{"d_mlp": 576, "vocab_size": 8192, "norm_place": "pre", "norm_eps": 1e-05, "attn_scale": 0.125, "bias": "none", "tie_embeddings": true, "init": "normal", "init_std_o": 0.0104, "init_std_down": 0.0104, "beta2": 0.95, "lr_head": 0.00914, "warmup_steps": 200, "decay_fraction": 0.726, "steps": 3220}
Each number is 500 + 40 x the weight over its row's rms, rounded and kept within 0 to 999. Layers, rows and columns count from 0. Numbers have three digits each. The size before them is the row's rms in percent of the matrix's.

# up: layer 7 MLP up, 576x96, rms 0.196, rows 285-413, columns 0-47
# down: layer 7 MLP down (transposed), 576x96, rms 0.192, rows 285-412, columns 0-47
up285 092:475567481525523452554460449557533464578495482532467518487435531493432490493406495462512482565472417517475483497535545505574545499492450491472497
down285 066:601540558497466421447566482509506504548486482437493498508502546506594592524519470500492557551546556502483462522540554455501449460471525468524559
up286 110:488474526483446527533478544596498535530534481456465481501472419427494549528452484610533466462475523549537529514501528532506552478459485478466479
down286 116:548459504535442443499495428553531501534493511430521539529514490485494482436549397530528500504519488516511584491570561487558530529526486471483506
up287 099:533497525481452440486431529468519498520514565497525489469485504510514444529482525541499535459539530441514591513539460480512541519513457545483460
down287 101:485563526513490554458445399481480538469461482498538500529567517518564508487512553521515548506491559562475490569475476449532564442484531507502479
up288 104:488478453498517514509445462445508541460541476502509490480489428479458525506539492470485447472564501512471519477483581427426527501450486515520450
down288 068:519449523508543486499517525466517472480439540451475540509466558530551552450422456520441543471497498473528499458471602491533446540456441479565471
up289 101:542459487537406444591552558527445484548498450347515485561506497491497498433499544440528449524548489509483450595477525514514537501534473534492530
down289 105:484535524505580498429513541455454438563550513494525557504482482525545485526494507497477476426532567543498551464530537476456623534552537530526478
up290 103:485452460513514463491525529481447541510538552491458497494570501480485448490546415425471494495542528509436489504534491503463412554455382559452478
down290 089:407470491437546568483437564549529488542453567418550513444515465521467555530492548483458525484459491512507470513423500493489483505478590514531473
up291 103:482506512505496476511456490499526431467514511480480491452504509487537573532561518503493450578524497487462542512475396530402491490474472473473510
down291 087:540535518471477456479484545469406451436506499497461563444401536470493520473434553535521500468529518588475500444505527444547509535534571531561527
up292 104:437456544453465488546506504508506455517553488514453487476521535555544499498508533529556528545493546510479495517468485506496553516480431572457537
down292 071:528542596448544460471477476505513426468461513511438453510481514513601550500521458527410496463521565484549441487505557508537515540516458464474522
up293 106:411541427514493494526476487501535449562535474475472481476460444542401484436541557456497439597549489519463551492554476491452524485512464489540463
down293 069:626464459509530487531454502550506514475432486491478458507462495493517518461519484499518531551555521512492461541628613529497518584472495443532482
up294 097:577475537543450432470478466479461528506510504470509477547467484560540500531481493478494580497417466499554534523466545491486523468494516552536422
down294 088:507453492574488442468436494533481470558519578458534524457490536434466505458496511479474507507534487571504538556533541485485490544421572533510522
up295 089:471537640484459580478483556506530446487468445444453455555510510495439505544491572418459479537562438525536522505442503504500502516531433516503479
down295 087:460545470511511456483505529563518510528486515584500555500535460485490501566441493480517573457491531450533509521498472531548536550473526505518452
up296 092:503496512475462454509499548470559484458452527483535559480565529493510496555488540449543538548525512477490552491464403480469569502530466474449451
down296 081:522474527496557432468480472477538539476434485524570522523485521492589584519454455423464517478459518430578538542507487526535468530550464489478495
up297 115:516487507515480530443495446441475497591512477517510490518492449572513549504479540511525532499477473532514569427511495516544508535484580431399491
down297 136:535477500540447548559501467526516490487461550473470424492514478469484507512471543502500464550524495473475446515508513545488434393500456535553542
up298 094:499492531496516467386477565489533552519574553478561458555524547472566453438501453466521466501478541569515480455478530468530414467610455455514523
down298 096:494462531542531488584452448440456519495460478444523550542473490521447462495484581484536575519508447525490531568535489438468518588396558435530502
up299 099:482474518511474469468434536498535505485513538422539486505558474550553497475469488513521507494550597502486407462496512517510527446478512541454532
down299 093:527502524558528552516537471484519547554555559463490515499447525450506481451553553487448481586541446477498525506510495470451528551505473462476491
up300 107:449474473479482518501500496527399540467574496494470512537526515565519527570562496486520435523426483569573539488486601511475501593437480495436438
down300 114:415501524473539530528505530501543406482480463461492464471530563477525472478473572468491412456439576510421568485422523470494508429502510487461500
up301 112:467483521441437473554556531496536506554474549504518474520461484492543473468491499555559525468566434538520466574501471507552489468484461493530534
down301 115:538506539470518593492530450507452493491492538476524506510496543555526447414454511541582521533477562521577434499481526421464517455445544527499460
up302 094:549357505465485493569461475439519453543486488564533484512492539603499542417553493493496523437481559516522500552544507472513517474524487478543473
down302 086:507564474417499575496571541514495513491489514411516503455547522417483471453537527464536423468440520501518489466527472517498515552499469528430512
up303 086:462499435492487528486543520521506513553471463465478514479525510514488469504542500521444549480563514409481574578504502473416497592440424492469483
down303 096:514533462480486584428455456444500539473459490480534529461424484512439519465494508443489471511474471576484494498455451451497453552490573526442507
up304 097:516488426457538579514519552507463472489523473511545460491488491538539495520522483493503477367595535520480516474529467554473471511478434537428476
down304 091:491520523447465486494450506540524546475438613478480518482548525475467436465522477568430467492517520492541491494474463464438531542544570582519492
up305 096:509494486489515534485431552447526515508450524495528533480569468508550449467536511576581478537537512501541468444496502490469493466483492435421503
down305 086:451517490564547464577575504479493494524506501534495568478526571469537534511523560478481523494435526618466519560473498434489523560521569552460501
up306 094:536439457499493536508503454519485449501549475507529463507479570533482521531502485530507559434563511544557520454537497441537483507459531490423445
down306 099:496535492481471508505526448524502568513492520506514562540516502489445486571535477503514500550459529507519430494451496453556501567455597515563552
up307 097:561467530501476516455491518537477433446483509523392481513513552552441506497517452463452496483527427590468507506479479451534468524486408526491474
down307 088:446518381489518584475492486469486609477459514486532517524509444515537509552475452442441485458476497468475472514563498469476523530545563504469554
up308 104:475513510456498536487536477508478588528501533510426545484529520507490478489417441496549412568467542469528481498478487517533509549509514525458517
down308 093:540479531537516462456550518484542531485457457531521561489474509469529514486509471452484530447507485520529510512625530481543541524457504453442536
up309 093:556565408461503487471477529492475503431470547502455511529494434524503532488503464485516485485521430496511417560465483499513535427469548485463418
down309 084:494536558466533538475499546488550520557494497490517435544409489482565537536487593545555514468555462470448492521445535554497555464524452468463444
up310 092:522512489553480535533544513523427456478466416542463506569532495485470477509545488552512486471485545537528573519534503531437462441454483492482456
down310 104:590514501593477488549545480491445513504493454545483516525535484524505524615431495535489428441534511473563558466518553476532507491552525435524557
up311 099:491527481558550474551453582545580531528498560464485596438524496477490500452548503488481470445521478527502594540498463494546450591515489465499488
down311 075:593500568539518478465467490516455476501515574466488510531473537518514595451525475555431533497504540484503486489490529477503416552538591443512491
up312 106:530475441522496494496479427490479515519532501576488465509501415501435549510541507403489504496582499414477487573519498467542476597400506494545603
down312 107:466501537429519543535502454585462470460582537510515507493466489452596528456536515527510490551519471526490509437553479495492452463503516547472403
up313 124:479503497475453455430457524504550467549512509415490489541490540472462532534542570464497528444458540469490497469490530514444481556492576504475523
down313 131:492496502517518453492473530436522533424570483529495486470512497440444556497530543465442506490420568525519567501537464498505515497442526495446569
up314 092:517538446530468439570434503483539473497534584461487477462445502499487520465568528512470461511591450572494491507490436508477513522490456535492501
down314 078:461465583433509552447553497487474554468470477511484514518485506477534560528499466453391525468478502451496497436567537551472493567437498419498508
up315 109:498425454491455544501515502484528540511531526510497467475491533516549532469520520525515465447497505492500453519533421517531480495513515455569417
down315 106:484489443527509457481503504536443505479558396483554509527491424460513577465510523503559567439530514443536517555528569536500541500521477463466481
up316 086:503499568421498515415516525510515460546503582509414488496512470551538508463535500479506515486481595419544521497509482488466490513466561475468443
down316 088:532512505501565550514570487537461551451474477451573532469495519501474530437451473378453517531534503476506508557492530429461489492542449498542502
up317 092:491503487530505501589472491537507520508476475472499536470505481547532511493456489464478458533512459517497493522485516507489469511466449476474474
down317 072:478445488497448523558508457507538423520463525477471511454506500520546437526513452521457553482507468499450477491500446390499514570548622467504483
up318 102:542509504518564490488491519484450502531512462505502481503441443469629450506522446550505518520476457507518525528585490484466560426511497481489540
down318 093:435485498508458469525457500498504409532510517562480534564504470523411510574538482493477546554518574565516519467467506487541424484427539475472449
up319 084:474544566457441537481528512556480475515455472477455483472466446522497535473512504485462507477382508445435534537462532554509427455492479461539479
down319 094:476479442490546463529529467483578572520513544496506526448513546508523539529475516546526559518515490484527461515492524470554481513572579596436579
up320 086:494536602473489461456465579461515491466481529478500479451503385445489493555495449504516502518428498542537475508545516489464515496497579510501501
down320 093:416521472499533589449512440531584498509480523561521587512456517493538505482506520505480501508516508471526562523465523549498514546488530528519592
up321 088:463446584530483511495506482471533503503537440501524438511534475500477486565395491491502520453435538487507453445533501523429577450431435498558533
down321 088:524525469495442519525552573511427441506470507440515453494539519503513579453589495427506451501484514520501514480461560484488454502468556461524494
up322 111:492463503492462570507479459529437531508489492491431432510495496503535524478548469475495504449492529504483544605518509485464520503483477492429522
down322 113:513498462501478507502452452551504468462513576545512512451453481571466525456435500520438509458489568503492433445429486451528423570495603496514515
up323 079:457500452522497410518556537524507513486553509491473511404454477408546424443521495467458494534443584438529459480511535548468454460449552537505560
down323 077:513486547470511547471456439520519510461478559494518481543492407503446524487488516490445500496490495551475507538469425475456600515520581547523460
up324 088:504559467520496498477467462481502514499514463543475536564501550468510422477485501476495458476444429421559512541512501554544500454472491521420513
down324 099:496480531440500491571508419463513572521489532472539521494517503472558510533498548463581480495448515475461489472489422474476546520479491435512458
up325 089:489554492490503502423515581473497551487509460540528522468535432452533534529462443411506521464414477536549509501556454513492503472491510510497435
down325 091:499561472469562584508460465460523532521497494557448474468497568498450517530430513510521465544470493544423453490434450512462589505547575495426532
up326 089:526468533574465468541472511507495503492468511559517525484498520440475550430518541456454437472495559493462531497565443552555480530503548537441524
down326 090:503497497481509474498471461461486472480477538586516489488443560534541513567497478446463509539485514457477485484445449503499541410456508484372498
up327 103:529555435503539528520532512506582492493566517532479499535496488499495501509488513450470453537523518461548559457554462457549517495500454465417504
down327 078:517478517478479446479444540508460469540446506418555492496475533534459507443455455557432565450491488415541442519510453481515444482498467500498483
up328 096:583422548400495492515482506509382507512562512517526495510473461543592475573553529561440495466513485500509508493483461504511505518484482511518541
down328 089:568531481499503514482486506502530541531509540469494536479570552470552461528473487497442521560504470495474499491503489473480541504527576557523514
up329 094:502447467500500484586385510435468530508523589499495511520477513495508436516500528493513422508541491475493507524481481526491527418501471526569561
down329 096:429459482416543522513562480500533502527491470538472513476512496561549427503459513530493457560530463491445510481515511479452596542550547540466533
up330 111:470546466468507548499537516521514462530502591503492495484470430553538506495562503553531478430533460445515566605486539467512550481461468546545486
down330 074:546516539510516463427478531477551486509445585439535428541470513534564513502523485579507513477501511512520511566536560470570552467484452467574500
up331 117:582494448478480507470449475516546518445489511510550523450505531566530523429498592492481467453546497501595483518543486534556490486481508513441526
down331 119:453508473530528551515504431510541477512535487462501477504587451422497514512503549517514543527493495482453517482391544441427431498498512542469449
up332 093:546467463482528452499517548471470558503551473538458495518458524452559519531496476558529512515550418531510495448501480525489582526453508518517507
down332 081:399466530555481539562501473517527507544431469458561541513504475493472502532445483477486482494500444549495447460445447450461537469589553534451498
up333 113:490447522409535460537455552459553452475548570465561426521552485487512520513530483508488528533505539506491524417501465542505508495466504462476537
down333 104:555470595477518540473467477554495471473501497545433602537509444571489455546488562522519487451518456490462478579578522446492486520471489481553494
up334 105:503535530467459456506470532569498484438512416543484511519495457498492523464492438573476547482500492547499503517597538492569481471450507501460490
down334 131:526453469502533458470508547465505528423501528486528529587477404491555488483562558449551475491509460507513526484536508481412481513542511492513551
up335 090:573474591525483471486414588524462572474486462447540442529499482485503504557575551471437520531512477462477523498467491523504519536456573517544550
down335 096:491532490440502510557483483525543431552515560584497464534438505479495539525472501434464437499502519468469503530475484437466515519469430514463456
up336 098:513480458453480535539560498487456466509488502538524528444541562587556414509478475515499435531455461481555531514521503527490483550504493503507509
down336 080:481376429429556469426449435561551419511501546537568578538474454466444543476520509474470540496506500450522486438497467459525529464447482485495493
up337 099:490529530518443429467517539510499522488510520465414423496527471440472524521483501451496512544476507503522454528486441557530423536435451420523513
down337 095:535513549523548569448544455489469506474372526470478487546557515503541440467500499501539497542492527523508450489525460440644512565526533505490402
up338 081:555468418544555521485472465516534427497563560530471519450472540501517466505483493462571559515534516465426513527529594471500512514493507512493508
down338 083:503482551460511489429556450557484503555416506527507492575508480525568547553523456487501485505451543492563537499501514484538559501536536464474507
up339 102:499518544557447524433463510568487544546512532522570527404542527424557515523519504483493523510498511459472462507576401535518534484439435557406490
down339 116:569506424440517501496531519454497489431527502521441511549432482538467511428513492464467536417503487558523476539545488488472582491518530487467543
up340 098:551523425471477510483384499515542530517567430512514524386417543483493562483515440525528503553458532499538440449497523611533488514481463527525571
down340 088:450516557542502488482584503516452450507464518479505516502534550518531375498495522533525459475562538475571534532567471437558538442521450488599466
up341 105:477553616613505481489548507474516451539526541452420502534507481510500500445566472442500530479488476485505512444453558520520532531496494491505555
down341 111:478468558532438467477557502499490510552526529461600492544476494528535440480497438489487505489518430434474513464540472523465571489498512526493502
up342 105:493458517500571447494522501491567431576530605543490489496568543516495467524541436507468488510558470535416517484524532518516542478518481512450477
down342 104:448463497466539540485482529546513549519522509557487512484500514507482458469546477524458471549467470533451577455539453530472525391505570489500495
up343 096:447578528490472414539503527506508476479475589459456530458439471544572492483473499535500571477501495514511499515551520519506433476475507515486497
down343 104:510522553512538540522478504447502511559573520481613448436518509475451571412435534553516482451513489462479500490530473508562585477513530552397458
up344 096:513466496509491444462478546535521491529548453393479529528586528506453513452487491465500476510499545492444519486556421494524533508455446537520492
down344 088:492497541538490535530571488524450502459481440453542458537494560536572513451473507506554566435494462509517521535522502463428517488518522547487571
up345 098:536490485575517498450458450486563482545561584420542531433533501419578511477492479465482508457538475488488537465513526483538525566464458466524494
down345 114:483484489456529538519547490545487514510471496542454479639472543457476461505515578541472499531475483589499528490481445544469499492553496578515496
up346 111:469488460524563495568458463489487454460495464545535543482453510549407500551526525485529518525581490425500504547457519503508444435583451541500426
down346 113:548530543493401557471475534561557555545476550458519457532540465533523497466560475481524515519531534475590557466592562578542535527521503473542494
up347 087:531502470482507468478518462536568561496523503510505571564512576521464484496463473507474477535459442427513527527475490550503474488522536428530450
down347 093:469481477491549509542424405483492486516455499497502432428503520546517468512464554497449465548432473534483468550512503557527484527412481491474470
up348 098:508421567536455534448508521489460503566519517499550474467494441463543551451561483551535506467527436550557501483496595476566491515539520493450421
down348 099:472501503433478550504513530432402518489515503492505598484504511534464556503449451500524426526477457524467495438359484439544478504509521429484517
up349 091:533505561476459510517496498512556534508569480428455548478439446490488480534496515529449557496501535509484506517519443536492478572473460518592482
down349 091:470506481437580483492491521585446510462487486523453521461542500462449532507517476545511533579395536510422534469484485476489532463556477455528515
up350 118:469485549456496476593508528550489461545506451499511448482539466488489464501513444500463560486504495510504533435458537478522545586553496492568466
down350 103:578472495488504430442555522524511531439579546505449500494494476435558498509505409534513520445423503545509496519503477447547484574469478456560501
up351 111:469455513586521512456480421537515408541484490469499568527510452530440517542473476537493438519497528419538552418507488502420535500429497501497508
down351 064:516528560491485500533448532527458413465437522468430475560461555534517555484478494525470529552546518453513524520486622493564509516538459477524563
up352 099:518416516496491450481506548549572484496531508447515509504570499465546448506540533443561541413470458538506418516494524502582411519486535461532527
down352 107:411542523453550377465457523454522513494493483431494545507449485504494501514464500506450493468477470542467485541508555478455469488534570549515550
up353 099:488475548490550510499507483487566560504561435512521551522471470487440495449538510484495457558479452538508492519530489545542564546390489514562403
down353 099:468491524465616435502524518551494487537475513544493567511495520480532465474482444579455555480559461507542522495501520486434419517553510539498556
up354 096:452509424453546502531496485462437500463434425516466577442506466534428477588475471377538434532529423454496497462565472481505564521511466497541405
down354 077:532494511534400514519442507460515526484598475486453405562495436494522494461530477491547461477531506478496524472557585557535454580501508449481508
up355 099:475526514553504564462501402456468517489536511508459474551497501489501501495448467460480392510492539510492542447455546552487529517522485464485472
down355 119:539470526474473530501494527502514543525507433453490444462529514449533483514535516433562481543511373456531556589487470445517508418472417464568491
up356 094:509459457438437541475610514506521476525462502456573544509458443522444538536457565474477464528524490522497554501548561557511488492483518481560523
down356 098:565507511546454485438510475489561460470475541530507516524478500513469493514514409517402500557491540484513552519492455522502510511536573477581460
up357 112:544475507498472415484522481474496484521537490545451438538501440534536452497501422497521562503493494550501516497496530455529514518408470474459549
down357 121:515608550512543524496509502553429500532491519518541511463557527572494460506445555501489451486504524430503536455493516526450503446518452538480516
up358 112:517529414475489537471469521522509519491501567496501517452512533512498524517463485575447507498532556510425533563572508568466522492480495474441549
down358 108:480482436471485449507545438510525596561453450527565517497522478511496461510487535483525474509437406530521521461453423437490477476588464482524531
up359 104:486537562517514507484497552463404531475509459452562445530487477458560493528464424454556415524451450500480481410577467533532492552512458496548491
down359 114:561497428506551481546546486551547494498503550517541538415499545503375517478470454567520523482554562504512485545455539543458417485481500546526494
up360 106:500473519491509489512511458417527519535468554442517416522578500561512508544487532493480533511514493517477481519468542586556436590448529506504516
down360 112:456483554476538576536470508481485507505542570527536527457528451553475544586438513501511468523476523552547442544504543534503590460488451533514475
up361 110:505591471472503471527479496558506502549504550471462527471550438554499489488497509511566506484466537508531503519550509535484516492393459505532453
down361 125:484554527496506523515484437431513440567486491509469522488526435512479528471514521549560519510548533449517500506480415571498516505438475485499514
up362 100:454501573527516508497469597438534482542562530473481524561486514514538490519421388483568478479476498474489527503512487478489535529487461434535471
down362 120:480499486528530471477567400553536513477445414521484541468489516522560533575523453484501533522521495538440551511564468490525509452530547552536494
up363 100:509498494547532432517528549507431505467522547537526475488493544499574470511536573481528498480494478499498485476530511549474487579490475549598450
down363 082:446495549498507551494525504529496541517436528510494563506514447494546510481551536494437544578490494557513435540462439466438580518497579499547522
up364 092:529490483516516548399501567498509514541534501455558465428512429428495544501511561533466510486372431476526542507546507504491584546463486545449505
down364 110:503502423453518459492541436495523482551507519489493581528534475459541439507520374559524513464439514490470465476465418511540454455466533516594529
up365 117:475563447468531468527498555441502485503509603497505442541523531483459485479484499433474427473485532522553575458482499513507513425492474482498503
down365 124:494490548409508493485482486638503598446498514491536526505522462475506527480475556471509507508434511489553465556601469485494503488462518540553485
up366 114:503475484553480493487418559510543533450572514469518457500513513426484505518539458493539476457537544489531484599481499506516569566453489529468463
down366 110:541501584499493457531471536509486479504499516499517505446507525551606564534524529445496540474483462519473493471494531424494400518456553484587492
up367 095:520449482544543431495511546488486469527483492472472447582542533516453470493414520540488486494469498585515489510494510453536455535399502560510438
down367 094:581509491519541494482495447515567472469529527496491488523504499496468505478474449482530475446484465478523543494513503467403523511519551557457551
up368 103:451511467487475486501584533459509511514504496517445587493490498474472478553532480511496470410507540488461502492571528475510550586537471510477462
down368 089:486497506553493483583522531536448554449517499481431492512583460513466519544480452425593531498520545548547448552526457575504453453477441508485515
up369 101:489554523411527459423441486484580497500486513515470495572508492494467520500446531572481491483457523526556536474494483522520508491501435442537506
down369 082:481486465490482537534496430505525438479450472527450602499556533519433554481527487535464511495487465551380479522455444451469549509558664520513522
up370 092:514516497512498485462464453493466522507517515456459535567512522512524527460461458528617458528546486507564429537445547516476502458471488458552510
down370 081:527476481468530515519488441466518477512463482546528590458508557486489543509534429516451527514530537507376507476483444446415524528566497516438519
up371 093:450428564527496528461551527532448568618537490469504483502523518548458507562437433494511471473489473460497485477531555578507497474579536488455489
down371 085:534538514493550465498544420551545515467504511490505482496521489487545536476563438558480532488472500479512480516568568604518522514400486558520530
up372 100:540550429541493497470456475497449447582503517504404497434465508494440445517521546499515510459543427510546501371532504515467520490524562518525530
down372 083:515530553532532487495497477541450538517518546531498502547429513545601598506489493584515551524538577507560501494524565531511526515462556507522551
up373 105:510474447494512498535419479472474510505512510557569492481500499491505523496545510465567499414542457449498494481451514491489522523447508471476533
down373 105:471514527547478534541439487492450456434487533500532483479497560464572488435504505490449498476495409486536461472455469526524494517567457534400473
up374 097:604500543451513475473530517478476495497527568549473561481543535519488479502569489486582470516540404448571511501477571522511531479502498503555486
down374 074:553526504549470491500435555463476549502366529524491448491496499567545510509492462523610539485546505525513569469511546481527522511477518479549495
up375 100:577437486535569490477487480493461442565505481486523508463628496517572469446458460506471513513526509456550572508503537524506486443452494521515519
down375 098:524499484490520498486427480456467557492461515479490515550508554504518429585540478474517484512576497554510467472464484513477519504522451482517468
up376 092:467526500516509420473463516523494553450560462486572479466477517483480484492504432535547377467470461468438485460533528539550518533440529416557458
down376 110:518474495527539428517456609537500505478523466489542477523424512452444505546500497485521448508520475566502462484525559561439427637479534488494514
up377 101:527522440444464473472515516557507409608401532573444496494503454541507518496601514477493470504471466535523504535486484508556506456500504488566421
down377 106:449519510590605503509497540517464530432502480516547516467477487428502521439478469539560521552475517505459510483553461452515429513471548515548483
up378 104:534562491495491539528539503523563466540403499530442494530534488543534445490443492600467515496436548462493578441537474491463519555513495526517452
down378 089:497539554564405532483449530486512482459561600523595579418496543485472493496579495444496472535463502526478534472521492478500457492460500477437512
up379 094:505495482491386496479500466539548473519480480501461590487465532594582495544468504425468492514526577563508484472467572523492531515526582491471466
down379 081:497589470496447545493427427511493554503500501498528514461537508509497439490495489498469519554521496495589460509513422462493580514513558471429509
up380 122:582447543449507427431465492498536455491533486508504511495549496523524429511531477428507443442431457547506463478444545509543504520424536457525570
down380 117:541542474531520478474518530437479445454542554513453506543502527429444503454531513428572506502482545490522495474519490448470425462417507534478559
up381 118:568472451548450544494469474478518499502473481445486465444546534525492519517458489406495519536519411466582497544406503479572471492452561557493593
down381 092:548498517496413436490457559542441521510495495513493445497556436526479517514595476441577511502494416489471550466500446474518477500493455480467554
up382 098:498462523468454542513466454426482462429525445489477452521482497410502537511525516455495462519477497431493507525580474548588443430514503521527596
down382 092:499544515482491513491540551531506511554448450452484513496569536505481479511524517555461602513399571556438508528561523468504491545404544512493515
up383 105:549492471508473510488490412506488480533583513462485446601549481440453507432545482548490456417546476517512486528413499557460482546482507470478499
down383 129:482496495572507406524468523474534514412477502561515468467492467483494508515466429495426468467491501472523557439605542523516471434511531503488426
up384 087:514467481456478516507440430510481487554462521535425463492511506507451459512517444526446489488565458441502463526500436463476511526489446439472450
down384 081:436505502542434474485468511482417522489482475447527457410534479570473519445469418490561496518496495434425516490553525456465453425467585466501480
up385 094:611519491498522583501529497508503451490533535533497459510519447488505485499518531404499481468473452500545498532538503454557493548464581480519615
down385 099:502448413531433456486494526484480484497493487553472533420550494530446536458579516542590517531476426462483468492494445443558484513429537595540442
up386 089:452534494506493474505485515467468489411498473508452523427468456485473465540462481441554583515509435461519541514518518542492444508493470519420511
down386 089:485540510455496492508573485570507483552512561516482567483549485511506565564528521517452455464440459538488480455395471453480508538462552530539546
up387 103:465561441502517502575495498518523464504511573524470521489518485455480425503500416496504528495529465513504537490501516528480529513458466531472461
down387 091:531505448486480580494421544478549538553600618525482462538480428514532490516529567544511556489471533447528477467511469518504519567482593484576502
up388 094:564495539443499488510492552470502470454503512531501486540469602481518567429412474555576483454464473429504504503488506520503461482482489532585522
down388 087:466501428520465492472505483498575548517470476529512527441523468498451496546535443506512466605438548524457472553538469498451513480530570442510503
up389 091:442454469428502479542513532494495434431407481548442508568531537606483433474463509487495516454495463501541467459504502486608452482502443498476495
down389 089:496497479544533426528492478550494551460504439499491563491496490527498565582567459478504516553503529613548470440555494427558473451521550450499492
up390 103:461495582547529487494486478490534503522571497452553482457397504412524464450496499448502526482470508462526529487537595427517530532473500501487606
down390 116:498478502519515505488513575550523558469402448470430453538479470481476483514501494518486417533547518499544546486537496544420491475543465503477552
up391 093:506478556475464514583509537502549494537514492574412528481487535534449555482487462495495514540606491462458472501432548559546460441454457575526532
down391 086:486521540559450555478554479434471554463506422511578499550600448509549480491555489464537506505518496512457490461474506492471463487453506449543538
up392 103:496446468526488472433563554494543531487522551488474517572490563484547424556467545487458487479526425525491529525488539532456530581477479510541455
down392 101:359534524537535597497521479483502501515528466517552483518465537559480513522522548565496490472574490474479530493448522555510496482549550496411497
up393 094:507568473486500501510499519487560532515462508462530562471562408517516527506518522523568533583495484483530535502475515505537580417535580500474543
down393 080:444513541477553565485521450512487538541472512491502627535482462498501482559531483493482530525479500498422472501492416425477513558591568516573469
up394 096:542498511466462531475453487578455494481568475505520516440526445531500485457480481450479493494522513549554525567510500418468493443481485503488482
down394 103:520542505452518452494467530580517518476533467579473545553464517486526498521525600471476533463515536463405462505506524441523549597466500517509549
up395 088:566575484490475515513443531517413556520473535607565479552517411559554523510474469469560467507492439464492487494465427523543457526479488475537450
down395 096:460439516532461525523519477509590464517519502448440540465496572507459506515578528593485501478524505525496543496503499448455484433442539565497523
up396 144:571527504539451505442519561498531500495467435385460528444518446515533526369496505491517504466513555543499544468452476492514506484503486498548460
down396 155:518511533441513448488485510474470461518458529603401499496530485510512466416539480478471525498490522498502497507606430492543525513451503513516422
up397 083:519508508457467506477482524467561562495561479484482533532461466487531511531511557525605457476443446440500570524501489502469517541502499534417512
down397 079:523500520529571465514494469457556532531452543460505563525504444473473498489517513535472592547503448527450479523435493492372481517520489511528510
up398 083:547487545487535462415531487509495444524477468458469445454537497526543505568535497531478514538475435529540447448482478532483494482467523479497464
down398 088:471489446458531527517571466543506485500456512575528510510500472525452510469475535519499489479447509503461492534554479365441528441525514582510491
up399 089:521558462417510418467508535571525459567503483494462483453485479481462512497439495608512493466438497539476582563542520475454551570486462540528589
down399 096:496457498494489435540593460506514454493455543543544534495481461500545483520573482503498478488504492518464538482488441448453530418581469596540456
up400 106:566499550503520509425466514539581533482597579487516427513459484432467461496468544447501433509527521460523464495584492471481489608455480479521491
down400 125:567496534511536506444460417549565534526515512527473526512483515462534515526568502492476476578455521507495467491535473511447474527507410519527517
up401 098:512541525410484539508506481589414442491532469541549527509577494556534425522470453475545544495513438496412547509521496457517485485505495513546508
down401 093:537457526540484497548534511484560467491543569531509490479515471499515512488462574538519534516438516506428483463437501570469438569533571486466450
up402 098:496501496517542539518470448455490447515485546425500502511555450556443499446479513480533474504475521528542477500542530505530489459513423476438586
down402 104:503554511494516489508507468503452514468530581606482500500512548418514530473471554458452568431485531518531542522476561529442525461514473474518508
up403 110:433438516515539562554485537468520498496503522520495517564466534531572495447512513521541479501605484610525486549521485519506486540422488494487516
down403 104:500500452468519503441482479481507459464500485606483487481536481503408483496491492487514572494485514561447416561533488496549566394454424477488493
up404 094:452480545550451518513546469515520498513459503505527443502498468491527521488431494535398489414476429483477485514518535519460581462482500475530406
down404 098:522483515480470452486467488513461505548456521523512515506473506500432419456507479532539502503468556528435516461443510470486510523543494446476465
up405 105:545559436469490436510528533475504512486570534472495505508496493500496481473534536565513478438502548553507513514579481552508559568448393524514428
down405 100:575471539547482502558533459544473466569473495501491478531564443538459556503478506454493500496530473435520461524546531513514473502398505517563549
up406 100:448520530492479512540488551549456541472527543488544429513537433498491542514495455481522490392469552471532536455554528495524538516473528471511523
down406 084:489450465471523507508468501450446447450425492459413468582476572427536527526485557461511490530496509508490462457529548506487545421486471458518502
up407 092:531539453502455448535516437477447503553508486506512450522475487550488499454429508516503489547487469501529386491494463557518435469441510539465490
down407 080:506500544538473539517517484511561488498494512450463466510467531491452543492466547487433524510483559508484500492580425515516538521409540458547488
up408 102:516550517489479464492550557499558589565506520508474487510526476527488478492555583483547526499505397487531482504481470446543524494470412513470557
down408 083:494481582516480538543525450503442501548453437496454489562456506531465517485471563515520525525539488495476513497468584479542461492442548496495466
up409 128:486503502528473433501507506546400441535438542473522480542493533542526484473466482516471498452511505425463525477533475488517558485500544527474517
down409 109:492553526571485540518523520492425503501363502468468538513535513504495518560440538536524405548465522452496528515461524470530523507502521471532545
up410 087:470498474454491545511500547466526549603512557538458564518459527510478398562539528440531523508482426471443479482558474448543520504490482499477502
down410 086:435460567434595433441525532469468441545537508540458516525435459462508496490476403492553567565503435519450515447484493529521426457505459415501481
up411 088:433513465528523473477508508519531488503571469468496521503534465548507478507533492463533549532513485436503502449464425531437531519500567421475526
down411 085:401494515458497508472520538521483425435473520528485508533512602493502506469534442544527501443485484466527552494569499522460555511419543436493557
up412 094:503516498427411514515540532542477553537513472539506448445436495482498440450560528493523512462479522541495461587476525501493492508534512507502471
down412 072:548436590484557450474548560474510512501457552478522517490488547568520534490521469535499470480528516516465512504564517519513466470623487458492532
up413 098:497501498490438485471527505567449484527506468546504509539513488534406498460453561527502483495582493528494453551533506543528477553524513501499523